Part of a small language model's weights: untied embeddings.
Each number is 200 + 30 x the weight over its row's rms, rounded and kept within 0 to 999. Layers, rows and columns count from 0. The size before them is the row's rms in percent of the matrix's.

# q: layer 7 attention query, 128x64, rms 0.183, rows 17-32,80-96, columns 0-63
# k: layer 7 attention key, 64x64, rms 0.171, rows 16-31, columns 0-63
q80,101,176,234,208,221,193,216,161,199,114,219,148,211,200,218,188,240,200,168,204,181,223,223,233,220,199,173,237,204,181,235,168,177,225,190,166,136,243,216,179,239,219,149,169,235,159,170,184,235,202,190,186,245,199,248,223,243,219,204,233,173,218,219,198,150
k16,116,187,182,193,163,170,231,252,160,224,191,255,218,176,201,177,192,167,262,226,213,237,202,194,143,188,173,198,185,256,201,196,188,233,167,120,188,186,177,187,215,248,218,181,158,184,223,244,166,192,249,224,224,207,218,234,197,218,205,209,228,200,155,165,237
q17,089,185,222,175,168,189,242,263,189,180,215,218,223,189,228,233,256,161,221,256,192,181,181,188,196,197,143,183,234,158,232,190,195,145,193,136,211,210,198,223,189,211,184,200,176,203,153,206,177,175,211,187,240,190,156,188,232,232,243,281,184,233,210,226,193
q81,082,185,194,250,238,206,201,241,162,218,196,156,187,213,189,230,210,219,258,208,196,177,160,187,261,227,184,195,217,190,162,197,177,243,212,178,211,238,191,172,237,185,190,232,181,213,204,198,127,202,211,157,257,220,214,212,168,171,196,150,150,199,165,267,164
k17,098,179,228,181,175,172,238,178,206,176,165,212,239,193,216,197,206,179,207,246,207,204,191,210,195,219,201,267,185,190,166,231,206,191,109,179,184,198,194,169,116,167,216,216,174,192,202,232,218,248,218,211,236,181,176,230,220,190,151,284,228,220,202,226,214
q18,112,178,185,215,224,209,229,230,151,194,115,229,171,178,159,203,203,157,185,189,230,141,180,242,187,202,199,192,239,179,182,186,165,225,251,249,207,196,229,177,159,234,237,229,195,207,168,213,230,231,214,226,181,142,186,193,224,209,218,204,132,191,243,186,217
q82,082,177,196,197,185,230,152,221,269,167,183,229,179,154,186,222,214,136,185,176,214,211,189,187,208,223,203,250,253,214,202,195,179,200,193,233,232,226,176,150,264,217,225,188,208,225,199,175,200,207,223,160,247,188,233,233,217,182,212,161,135,236,207,168,151
k18,094,195,194,184,257,207,252,195,203,178,198,207,231,231,253,229,226,168,239,149,227,173,190,216,147,176,178,192,234,209,150,138,207,208,228,227,211,183,222,183,192,167,294,208,210,207,232,222,168,214,189,192,164,176,234,210,164,170,212,229,203,179,152,179,224
q19,115,200,163,146,230,218,189,221,194,214,172,162,234,203,232,162,180,227,214,171,247,197,237,199,173,225,209,246,147,216,166,166,206,220,236,207,196,227,165,251,220,188,171,184,191,252,189,205,158,277,193,198,188,202,192,197,238,156,175,213,197,130,164,224,230
q83,109,221,201,171,203,232,160,251,194,197,198,206,272,225,227,194,196,228,190,193,226,202,156,199,217,175,236,222,164,244,191,201,264,213,170,186,176,160,176,130,169,252,238,195,190,142,216,241,148,220,237,182,154,187,176,199,199,212,187,208,218,247,204,175,213
k19,109,172,233,201,218,207,225,183,178,243,239,223,231,187,176,179,247,226,244,205,188,198,214,230,154,192,221,232,180,192,215,187,227,206,164,185,172,183,158,133,165,211,250,202,164,217,228,197,151,211,232,212,241,198,168,241,196,172,256,173,225,136,138,213,180
q20,112,190,216,175,184,227,217,200,172,225,203,129,190,185,212,257,169,220,241,244,179,191,229,216,171,196,208,230,186,157,229,235,183,178,220,262,177,186,208,254,173,217,185,209,136,199,231,201,234,199,217,199,201,206,174,223,215,109,168,151,178,187,237,222,182
q84,108,159,230,221,218,161,210,168,266,168,152,213,168,197,194,215,197,215,193,253,132,197,150,213,235,218,211,195,171,176,230,202,176,207,189,223,179,199,230,234,143,180,215,187,157,244,288,215,201,185,197,208,176,221,201,205,171,203,166,164,182,240,190,212,240
k20,103,190,186,191,212,218,220,162,167,203,227,170,252,238,205,238,164,201,227,196,160,129,213,208,190,201,269,231,197,224,205,234,210,171,239,202,169,239,192,210,147,209,149,185,234,180,134,194,190,183,224,190,187,203,185,187,202,253,182,163,261,169,230,238,184
q21,119,153,159,140,235,209,230,206,180,210,224,165,253,174,197,189,245,245,195,169,192,194,194,224,243,226,222,205,224,186,238,255,183,214,219,215,186,192,186,219,180,226,186,137,211,197,170,194,179,249,158,228,206,225,150,203,232,199,180,173,177,118,238,183,205
q85,115,156,226,198,236,186,225,176,187,199,232,190,173,200,168,227,176,238,162,187,265,195,220,204,218,213,227,121,230,192,206,170,189,197,241,208,160,201,229,182,257,201,144,182,253,199,180,150,181,184,191,202,214,224,202,195,225,270,198,157,223,181,241,163,172
k21,105,188,206,172,176,176,162,281,186,229,172,215,214,214,254,168,204,179,209,210,232,251,218,173,185,175,238,216,177,235,197,228,193,204,180,156,211,171,197,200,154,199,227,167,156,186,226,203,179,216,163,151,182,195,222,253,207,185,217,231,201,154,115,211,240
q22,102,183,174,176,221,135,199,173,208,226,202,250,190,213,233,193,193,236,178,256,146,225,184,172,224,200,190,228,183,201,248,273,185,191,186,169,237,207,261,151,227,157,195,201,179,193,188,222,191,146,186,226,210,173,191,226,155,170,194,261,201,194,213,231,168
q86,101,231,220,204,221,179,192,212,194,229,147,173,234,147,216,185,205,176,236,207,180,190,170,219,213,178,224,218,213,187,225,177,226,205,150,190,232,219,195,260,126,239,243,232,182,213,140,217,226,156,216,172,195,169,174,217,175,202,206,228,135,142,222,244,191
k22,096,153,223,267,170,205,190,112,185,164,186,164,189,193,256,195,187,189,231,188,172,164,201,170,205,176,202,166,199,211,228,265,198,206,211,195,183,226,199,196,193,208,211,151,213,161,251,196,161,153,195,224,240,204,208,185,205,218,197,274,228,230,231,162,197
q23,102,185,230,165,188,186,175,229,223,208,147,234,187,203,231,235,211,257,172,182,230,195,230,186,194,252,219,213,172,181,106,195,185,170,248,257,220,172,178,269,190,214,174,182,241,164,215,186,225,188,205,258,185,180,167,218,204,179,241,200,202,184,221,209,201
q87,120,235,233,251,172,181,173,187,185,157,153,211,201,233,202,174,249,207,155,212,215,169,239,186,208,227,160,199,189,159,246,232,193,217,195,191,229,219,214,216,241,197,169,211,230,187,216,139,183,206,190,184,208,241,206,144,171,206,194,151,238,179,265,210,132
k23,113,237,203,247,197,120,225,233,199,257,202,242,172,181,239,255,208,202,231,193,241,235,138,201,194,176,215,207,154,224,163,207,239,213,167,194,209,182,214,157,179,202,213,146,130,222,181,226,178,200,193,194,168,176,194,201,185,162,222,217,202,203,164,224,227
q24,112,174,177,181,181,187,190,140,212,220,223,245,174,186,252,230,210,188,187,193,183,241,225,200,203,205,244,180,181,180,175,230,219,223,157,116,198,222,234,244,174,193,235,199,188,184,189,190,128,185,197,198,283,215,159,216,231,253,174,201,183,207,168,224,206
q88,097,212,161,155,222,196,294,194,235,142,199,212,171,186,196,229,190,213,212,210,203,227,175,157,218,175,193,236,207,240,186,221,188,220,189,169,200,177,245,196,255,197,255,180,217,176,178,214,253,213,227,181,187,205,215,224,160,175,229,144,220,169,160,151,233
k24,099,205,204,250,180,260,193,190,247,214,179,217,230,172,187,169,196,197,163,240,168,222,167,243,231,236,186,186,169,199,208,218,199,205,220,220,198,122,239,275,177,188,194,214,233,246,209,190,169,171,187,244,156,189,184,166,183,212,160,195,204,237,187,158,151
q25,102,181,217,224,205,238,202,230,216,238,192,208,197,212,192,206,196,213,203,159,170,202,216,153,236,266,216,193,200,172,214,196,189,130,177,193,182,234,174,208,251,225,214,198,180,245,245,178,147,202,175,171,140,187,203,230,173,246,207,234,149,167,187,130,240
q89,100,208,230,223,184,140,205,175,220,147,248,215,195,138,169,219,225,193,184,170,226,194,220,172,219,201,263,216,239,164,214,182,225,246,171,213,240,234,178,215,192,240,149,169,190,177,211,167,221,144,169,229,224,208,160,253,214,203,208,172,211,164,233,177,184
k25,094,163,237,252,154,227,180,221,151,206,132,169,216,262,207,230,167,188,178,208,250,194,233,229,176,174,150,184,158,194,196,217,184,174,234,213,202,171,217,216,183,217,237,182,178,190,203,169,214,251,206,216,241,171,215,236,229,165,253,195,234,198,191,228,242
q26,112,212,180,223,224,166,183,176,231,225,245,243,222,169,251,250,223,177,200,238,205,203,207,246,271,233,194,193,223,188,208,173,186,190,174,164,178,198,160,205,154,173,208,211,172,194,158,150,167,219,235,152,195,210,143,206,178,179,136,198,233,175,238,217,216
q90,089,187,186,201,190,164,177,243,217,228,196,255,219,152,263,206,180,195,206,175,162,184,160,193,149,198,217,224,172,190,217,200,232,216,223,232,182,234,190,229,120,234,178,240,202,219,230,231,161,218,229,201,184,131,175,265,177,186,226,208,229,168,176,204,189
k26,093,134,174,217,178,206,191,186,201,227,176,216,181,203,147,167,243,209,174,219,192,154,224,173,270,213,232,206,255,193,221,239,220,191,212,205,278,201,204,216,203,235,187,213,248,187,186,149,153,164,206,197,220,165,230,166,187,180,204,159,240,199,231,239,179
q27,094,175,215,206,186,201,215,176,182,168,247,204,192,208,263,244,160,219,260,222,231,168,191,261,183,120,174,203,187,185,230,207,173,261,267,161,185,211,227,159,250,220,193,177,166,197,200,206,211,183,173,202,168,183,192,177,199,199,210,180,211,165,203,149,186
q91,092,237,235,192,262,172,173,227,225,236,174,145,253,203,196,180,159,183,161,201,178,210,198,241,219,188,163,206,194,196,225,172,152,229,208,199,174,234,174,235,270,200,200,215,216,182,202,161,211,267,200,240,135,231,206,190,204,154,202,192,231,199,201,186,157
k27,089,213,198,193,222,202,205,180,232,192,127,231,169,180,212,177,170,241,269,156,163,208,192,224,151,248,169,241,256,213,163,240,201,253,201,208,179,162,204,211,179,177,226,206,231,156,234,195,169,155,192,184,229,236,239,226,231,227,214,181,199,182,169,187,208
q28,114,219,222,187,203,271,265,227,221,213,261,210,197,150,185,200,182,205,214,228,214,211,174,196,176,219,174,227,149,166,175,242,200,191,232,173,210,197,235,168,233,139,188,181,217,216,158,174,248,180,224,233,167,177,205,156,178,139,178,179,213,161,182,217,177
q92,091,200,185,175,245,213,222,234,181,209,173,205,172,179,151,256,194,236,196,155,242,178,202,176,237,238,244,195,145,201,275,197,188,247,194,235,191,223,196,143,231,202,197,151,212,226,244,180,216,215,209,175,181,179,186,216,202,192,154,204,269,217,204,165,177
k28,085,177,229,231,207,233,179,202,234,207,192,168,222,206,144,239,157,272,169,186,208,160,182,171,244,171,230,200,247,246,180,166,140,261,186,253,171,224,185,193,162,225,179,206,195,187,190,194,157,214,200,145,208,165,206,228,208,188,225,223,225,189,176,220,222
q29,102,196,170,231,182,250,201,218,188,246,184,251,204,185,242,227,222,199,224,185,231,213,161,256,191,222,170,164,259,188,187,245,205,202,160,223,214,150,219,208,231,174,208,223,188,195,241,191,203,170,206,230,169,177,242,218,127,201,181,226,159,170,161,141,210
q93,101,265,184,192,191,271,196,185,242,187,171,220,198,221,216,181,228,177,232,212,181,278,163,223,188,181,211,221,213,227,171,183,227,260,199,221,159,198,170,183,187,208,189,144,159,151,241,246,214,177,222,216,213,151,192,177,192,176,233,221,187,203,145,213,221
k29,107,170,240,211,264,220,203,194,190,212,211,211,196,240,160,183,221,190,134,171,167,153,174,178,184,228,215,144,202,203,194,200,211,189,260,207,240,226,223,274,228,161,151,243,182,202,192,167,212,158,207,224,201,208,196,203,272,225,187,182,235,185,184,192,169
q30,102,193,175,165,219,168,225,229,170,195,199,132,242,235,215,163,221,182,190,227,144,164,180,209,188,167,208,204,195,177,183,156,203,166,193,206,185,211,166,232,282,198,201,219,231,196,206,190,186,224,261,261,211,212,229,197,205,207,170,272,201,208,134,203,186
q94,105,237,236,193,191,178,163,165,281,204,235,185,183,174,186,225,154,140,164,240,196,214,187,246,211,183,153,180,172,212,230,205,196,209,235,212,191,159,231,199,153,230,181,237,203,223,240,185,238,215,218,218,194,190,208,192,188,215,158,135,252,229,166,226,189
k30,096,202,224,211,233,192,230,177,197,205,237,155,223,181,185,214,194,173,230,258,163,179,168,150,159,244,219,193,130,170,203,211,217,248,224,181,225,229,175,229,157,248,189,172,194,139,210,176,203,244,189,229,183,207,210,150,236,241,218,201,221,148,205,216,220
q31,103,225,212,148,207,244,220,223,173,235,204,208,211,186,166,222,190,224,201,213,195,167,237,201,200,229,205,192,177,159,195,151,223,265,177,180,200,249,292,164,249,190,175,215,163,223,173,173,182,225,181,143,219,193,220,202,199,173,156,189,228,244,231,166,172
q95,115,157,215,204,171,176,195,166,185,192,267,200,205,182,196,205,206,272,187,230,203,211,250,186,198,204,206,164,261,222,163,160,176,229,230,213,211,195,208,210,183,185,197,223,245,135,226,177,184,205,196,138,191,268,165,148,173,210,180,185,226,208,259,208,179
k31,115,177,204,194,155,162,198,180,210,182,189,221,191,220,238,194,195,191,209,247,209,243,177,195,184,216,226,225,175,269,193,223,202,182,150,185,104,204,171,171,179,190,243,224,172,193,250,186,211,189,235,235,188,175,192,234,172,161,196,188,204,219,121,218,254
q32,040,233,203,264,171,206,196,224,213,150,157,220,249,246,215,203,211,199,206,222,241,255,166,189,227,173,199,168,242,203,198,203,210,195,142,190,154,155,159,168,134,203,235,214,148,199,184,182,163,193,247,215,214,183,204,204,207,173,236,178,207,221,238,225,235
q96,171,203,131,188,197,209,184,210,237,237,156,227,215,187,222,217,185,168,252,213,162,241,160,214,207,189,228,222,179,203,153,212,226,188,148,192,207,199,182,166,157,186,230,207,132,234,224,241,207,237,234,197,194,157,186,235,210,186,201,207,183,205,131,230,263